Each number is 128 + 32 x the weight over its row's rms, rounded and kept within 0 to 255. Layers, rows and columns count from 0. Numbers have three digits each. The size before them is the row's rms in percent of the matrix's.

# layer 5 attention query, 96x96, rms 0.43, rows 0-31, columns 0-95
077:181124111148087121154167117156113082134114088083129122129164140170151134160176125101140105012143157150090204069122143103140110154088104115138122134112108107189145088090082141171104097106128127114173111151198175141150124148082140092131099142094111151158074103186114113149134149102131135184
058:125085173114171077110118181121157179142124104119175125127161111104155105119083096163125125129081098150121103195127128097186081035139103094110129085133110154117093074106134112108189147080162141111117130142184141099183136129083141215135128140091124143152131176121180065122119147138135106128
056:076134044144149167144125094125148135170098121148128138183135094135125105140186089057117154143118135145184107137192125179095084090157161101137158133112110157080166084106142166177114143110200110070091126086133144096126082116104169087137153180179115101137091091145169140124143128141128159160
066:146139052159124135178111122152073090163139132074151158152162130116101144122186132127102073100094146161156140160115133150107077181108123121117133090134063188156198112148111142118121136074106099128151123150081144129171088157116108105172150167134101105086157155124153196090098188126158060138
073:086127161136139099155191144115150116104122132124166150113139083139101100164183128066214088125113171095162160158082157127098103119153164075108141140184082149132092122118081144148123131116080089130115155083088184145127082126085081132119141164142106159146100132105143106193155207115186117138
071:116164104199149105192148113189104103083161114091185156094131141132115130121160111145145130117171078125147110092140113097138126166142151125108129168124149150135158162105157133185095081108176139174108104147105110148159171192098117098088090179095097125086042084145128127182155151135096062113
070:131111034124097098120177104052120128128079109116116085143120153154144178083101118101080200114098167091125132143091132095147113096127115112171122077129154136123164121108107103124163174136104113091129150122141124097118150156158187163141138128168208087160118192065147147092179135165114149167
061:118111055136121105148180156127122109108103148140126074129179141103139110100089106137144098094143104132175157126197142105164110138081121111098085128153092144160176080118111111179086034114155179109130130116093124090125114126229183120131102115117117137116124168131121186126183123113187138081
065:141150151157129137137103170097196118144080102051093120058110119190109115136123141103154168073160103137141136094106164096089080110097105097133099160155144144149153138117198046126105120088140190084157110138105166162206121174108112106098124120076135117138132129086178162146155112150143141126
057:157097149100140137140087136093068149105158165122096071090169179095180108092125131145152087137147170107119139108175059092135180132085125161095147147179146199102100129132183164135118169115187162104120091125123130139172135122020096143126100141062110103124106162122144134153155125122122143146
067:129102197103104157093121094148143097167151150160137097121130153167112155134084145162096118116105174107155122133119108166134158133125166201063056077060081156105152164104108118115173128143137134108101173164125152083118104162041164152110156103110146118148181131091118076123153073134145158175
073:177103156153160109115115139108117067103104121059163020153155136170105123125109143113201106153059118116142170128116133125121076156084097090139140150123144130127176084109112101121109103141118089109195101125152179131184145161094136135162148180074106115114175108154123181120166175103122125141
060:174105125085114103077102159152149094088118100129083127201104142131092131180123103063127097200143095148144110133066098101209124108186144171125131124095138115154082116093111124059152147202119178127115174147086126137126139092111162138124118148153142147054160158154103142112138093148152141111
062:051116154141117079082089156127120152138132129050130092102141157140173153173165110181132151173165128130100113073163148110113131103070068102132137116120170063160156146112119117146213140115112136121148124151092150153060156159084094125181132135119097155178113088145109109160162155175117157105
065:106135066114122143177119132100114160153124153129138116124082109166137168138138077170169126158152160121160097115141133144163143125118109085147164081070180140116141115073104112082055153109198154162094042096119078119128091135144159149057126092111157186180112089158171124104160121141160093132
057:140198119169094090148151133130166171161153088072137101114162119107147066102092138103163084169156132137130114069081122071107114164169130141096123104175144083083122157111138130154115129148124168113097113094120174124129151103148093108128157076147157117100063198181086113125109192143146103060
060:122115122138143108138162098174129128102153111099102139103160153126085110122150107114178122176094139100147102080114095139069094102173136115143123111199096099105112221096149152100143114117188147122154089113105223107091178162130162181161108109160088166078098102103144204158111109106102112125
063:127126182127127116174162063167092170107169151094112144150076115153116188129107143118101112140088165102178095133144102179103128128132119114139140174053121141090113111101152064117133159080104131077110133138126118157165094112150072105211180090122135169180090109091190142135160125112086162124
061:201085132111096108127134066149176172085128141126164120066123122137184116177115133123076140200203118105085162086114098138107112097101140141165087133112098127105100104108133074169105171134123080137101160171101082118095089159146129186118142126162144121112137170111078090097132127155129186166
065:161148123103130112116085175127098063159085101166134114170194143091155105103169103130148125153154125189157195084140127112141165180115120147157159127122099139159077148130126134099091111110116148167163135116145154104176136059076076064098118184101114146106116122098088142198144168093124109183
062:143141157130179115158148176153098157122137153106142107109141144086158160116084091111159189121169183125108122179106122121127145145060095086107152158139196177134146078091128125165116071130128126105111106129129117113148117147069116085129136214116092119119055114126175139134145150024106086111
065:097106144177174208143109088107164138111151141193135096176108142176159118174161137126111067038128145130134154079113156147160159108166150096114102106101140115097126090150163070067128179123153120086093161146141133157133118106143140087086102105182163128132160086098097093115153123159164107085
065:117093097135153134121138147101088177169118132144166127120149124150130159141165133092078116126135103089112148093142121141134082101096121105124091154093123109177151094071123211142148127129183144187129145168120106135105129155083128122090132064175228114115194102108074100142077141138052181113
059:154133123126146116122102103124143117054158122132181120131139125092094146107142164124139102120148090086136120107114151111141134126131121181101132098118119172143185142071117188137090087184153136063144117113125195132192202141115132065154063060113137136054120126162128085141137135203175131105
062:152105123116091105126151110145189124128114157115180148149116186131096113139112126126055110150061165129158145098126113149170081103100140142131104119099149119068124123090126138147241141153037134139125173159160157122094125091079138160087113122160103147185173150104105091079142080141118151164
061:125175128135118132151152167158123201111097112069124154130121154111146092109109161151175104137185101130112135123156159117132162114098108084108151128035113116115127075127133195147086118087140159152120061124145104127100117138202088086153075148132149156121107102182146153106121114132047139208
059:061125139098068154124090142106151109145130184108150128134119148112134102164121172089108160127120117127105097138125108121177097108081167140153157070118130073109148090081160140102197123107171113088122129143051082137095178112149167092166141143082146147129139150186111086145165236129113155136
065:177200125152127093130137175163117098104096127099136148099160082153088080065131107136156108151132124097060132130123141138110142126100152092178094110168126152135112136192130131155163104096189155142175096134111146143138139151149089014127152130108145108140122113171168122159084183074080095163
069:163070161136134170079087126122092111229134098148162169147129128171168118178094138155165126103168110125131130094112127194097147075087104124162109095089105157113111178127146094160114088106121076126115139112107207096161183166108102163150106156114153124147174133063079131120142159143110117147
068:111122135201110156075111117146116097129107119129133076107120097196079131148103141128135171038131134084156094155177169124141156137141116117141147103100109168139149246135101120090053127115139099126103110124142143104198129149170116131087151155121161081168141091101104188133135128119080150123
061:090155255122117100140152168094095147175124092121121168145125134109134137148122147113113096121146121098104179131110096177100094144058074110122109099142141136142114094122094091070089161109081122091137150165137186125169172188111145084091124176156182135147100117068124136125164149153135106121
069:129097107140134140138144084185193095136125186080182167073148123165128113053093144108156144162123178156146164148126150120085124123106174109114119156142148148103161083137190120129131129120148096111114093134156135153157133110100081128136073136176141054141084167091107167125120190074130074068
# layer 5 attention key, 96x96, rms 0.398, rows 0-31, columns 0-95
071:093179128135092191156134169116088096188119092126106155126156121113118128094094143176150132086174034143102104078122150112131163123152092136112089088144165089140192174059111175127099162131186171152148109080118076170120158089144144148087103101098163128147116105102150135133118100167156155132
060:157084085078143101121101074151126143110115127062136144074134114144107127116125122122155178125129131147108126156166117132079096104113120108190197128154177144172133111103100186076145202107115117110116074135120159135094143100155110184177079130223085107124131100099116204097135143097146131149
066:183125103075116115114099126127125136066160167135106149193130137124123126104081139089124127143140120198134152086138106087104175048151120155198153115172158129096159171182106170155151149121123131146085113136129077120163106070170147098106101121101204128151082147119110077178154080142120159108
071:102132114111083114126158141106122066102152096160091142115114111118135106169103129154185114118099127081126195121110184111106138169097165172108180154168067156083164165125110179078166097160138119115179156133147132129094128069157120106154144104099149229073167100083155092116153143114088146121
071:164118080109081118099130128118121125085113144158104124128140165100084077162096099146162103160141095200143169117055142119141133135153192075108166149138149149141127110150184110164148154105158134133166157089168114127074170081075068117132117057091143131151168168087128054112150173102138151141
073:076135130151074118143158200093101118125164068106089175087173185151146121097124150123191127197143111124160130106117149076122187154136139122130120092109130169111104183121103088128117105137113100149135102121160134112144101148085130102212130145124124109091090215117151168101130133046125097147
080:119106174134129110115117136141140134131138100143159110137114102200125115168121147096116127095090204114126181078193081152135072141120117108066100151150056062146167077120094139114134167149131167125173090174128140160169110150106097150153093122185165116163160136122177107080200114111137094097
066:148127134173134112208156112144070097093128102098145118070174120143172093103111148137168111121107135163148139111103196084091144182116171131100157093152069201126135205161124130166104141109130137173160065104116141097085140098186116100132183145094065135116120130111096102158163112106121121129
069:092118151097139137127121138119113069141186109123126158122100099156110144114128153140182107138161141155090113048073149092115128059191199197099119130059148157084091158128133097111165122168192160168174147101108106121104127164056127169139108107114123118159156120105172101089107142144092111125
059:143068154116140144170132151103168105075119112046170107100154127072096125094167190172095086070115172102123130122151134139200110110141143154144140128120102168130131156092126100084133146098106130113154115157102176123095105089086118061116144105125156167162151082140142145138204127155168152199
071:140136116120127124094121146163131143120114115135115126114108096131078131128130117100153078092067083100129117121203094101108148100105145086144094169103151116215132112160143161129085144155131106050146129190155143154119150212103159135043116129124138118201088083172121185108110132174171102114
071:084101115087142145148123141133094126156129148176172107080088117083093126184119133154203124061131132125165138136098149162099092117159191111085168194124134136140134189129112179085152179141164028120119123106130117151123084097091116120132143124146091119162156140059162128177113112123168156102
064:121136110135103094081137153141125175076126156108139109115136137053102085170152098101093150157145170127121069137187047138149130108174100100176155086177147143121126159101093196105120137161101081125088157131155133172166144090178162102115102211136096102148146126165131105102103123146143125065
061:119137181116111127112140142141101136223165078064159132114199128164095150101085112053089107107113141080186146104097114148147170125095079151140060104159161138121107142101165148111139089125142149109069160117097111161124132135106114173155128114133191074111131105102118158190089155137098120154
066:087090096117101190156147121169142077138167104092134130092188124194148144113132175115137126109101122148115131184140144110103081081143151136087137151083104187063136159100152046109109113130189096109084158087152093152134170139151181123143121127156118157134097111120127163149126067190082136163
061:112162173172101115105168131179092087101133085091185219077085129087123118130138150147075141123154156124187137151098091172126176171104145155103144146128150140097168160130073086141155100126106122118134132095096100151178133126027115159111102194142123143093138116151104092114102142113159141158
072:117149129127123134151104064171112082088149144101166163125139139124083110105121140108166152096162131174112110172104195128128148130145195079157113120090091174170145179176113075112099121109077143193152171076106091104119123123139082124175139131095089166183061136122175161138116152079111113086
063:130163115128091138089116151121127091128198144229086051171108133182085109113106103122112150122083069157081134143134119107063161103104122174137179054142122088102145132166113080110108143113174135119092156141113108156120101121102156158171135166127152188185112096131143129147126135112103132175
071:137109074125188108154110106150161124119133147163192094079157090141121168098142161088125170082082136107152132150132163142140096150168103075150144081130145116095163070103109212084100133064137111131155109134171100052158117139136096088111129182117125150115121132110116074102159179177132149178
068:152140156092115119158163161082145130117124088081094100129124126053132170155144117169132148112134178086105152054034174162172137125132190181110184130102120109156171102163084148138113164112108149146108158081128153136125158110153158099117192104077146121101127114110152136125114091175115068172
068:197104165098140139132146133080113098102129081144071103153132142143155157050128146174162142067162107156126159125118139095163068185109170118106083123095140132120084128169191073141138129054154103139122112113135145137111147185162131133141159153137140139104196155098122153158112098070117056146
062:138082134117120181178060162166141078094137132078147089141156129108123153175101138107122138133169153149162099087151108134104153092143180114081080113110138101133097117105128087137115066165119119092140119144092153090123113054188219096102094174140162142177099146157111138091111183136171150150
057:098132148113141102156085175184147094114164143117138064164089135130154132122149111058108130166120168128084117144172108115174138153017130164169082096114138101149164141089129149090186134110098099119144173126137155125183163104125120118143081176116162167183105110073119117096119092166096160100
067:110187100166099119166116102108134090095139121098153124144178169083120092154068167132109122128148069109102145197129144078087158158111118165152125122079159137134158135140072187113126092084108086137175145177084104111160112064191130091072172157116104140116132126090074126173151151114127111167
072:147098144149126122090070136162141155091116149116181124080172134094112163118135107101067156123120144151119088145107111159093123119122055118106126120228025084168111126160162148118170132109116093088139126093130186111125114151200111181153143175110149163124165132103104150092088130155116147165
066:133146182173127120164111115070142124170228089071062137127120158103160130068136138109102172107146126167149122170109174148115188140105145169101126123163183090103104134162129071104107155146188086153124114089134118097093176165084129079112111152134093160120089116071117146116092146112131107114
066:111129070147199077133108103151137116106124082085156142077178138181122113118149127136102142142113133140145162132093146102098069117111135111149104141193241097086140089126117095143158080145098093156139129115081187108155102123165130142172114164121119093146179168153167162061093119134146154155
072:105137152138133153163123177042198096142072123111107162145129154140176124163085115187128181080157085150109156165095153117182122079097168119183155103129174111156120146146106110152134140114145111154077114076113129083108137120041158180142112127088093145111108173130135156102113133137092108075
072:097095128074147128080096152127170131191138094106036177139130085093041118148154122153157075135127174118104127148139111138121107098179141127120114146125167145155155142153123239155155154156134152122089112114182123162121122159107149075108110129083115132118095062154105097124137130190113147130
075:126123119163139122165142140191147141095059177091164103145112117130128105212146174153143097094138110142112141157108141133090074035119126079145128130125124114134092117178145188067083149116130110176118058123117083092131115168208177111116132143126131159087135097089136133141165137149148120181
067:118124154157139135120063172097069109163129149153116161127081168133094153226140114125084078110114095120103097111187077141191119144159090144157131092154128130123143128111113182103151131148156148089067135096076113117158138138163109089148167101184165128131182076137079100139085096164152164145
061:181079106175151136112085106109071149100157147118136128134145151138123074148118115096116152161195130096172145133129112079100123099177146168148128174135114170085126183174148112200204136114141156105126118137145164135110125104032098148064087125146154153090086107078138153101112127139142126066
# layer 5 attention value, 96x96, rms 0.407, rows 0-1, columns 0-95
112:071110104080146162121128048079141088148127124162135140103143108098090060163124156134123077115059110157129155135130116120135172150138099077144168157031146099159196157117155181144133138086154113115135124134169169134137089149119101154148167126148196124128140178116147164110092129175077139145
107:092065099091137137188192091146152148127087168115103150116121125142153129138151088131131107145079152107199112170192172177099124171115117081167086145132098082122062101147104128148167138106100182164129105160068114115131142102111113108125145186104155103116161072133184142142153136071164138160
# layer 5 attention output (transposed), 96x96, rms 0.539, rows 0-1, columns 0-95
086:152154151117092108137149112104101077179181084126110183161187204057124111116145134136135073109151136137129146092081095079134168145113080167080110106128106129156064134129146180124156076159130148181180119126125182129123172114132131102110091190119064140078144149178117109105119120108138128153
095:080149107115123122096120108122169162090137135146094166137097169144126140143101126078137089185109199132063127123118125119114155106151172124125130183162183098153150087123130145165148136176095105083100177093120070152039105110142134132152091086166176157171101151124114091110138122171124191058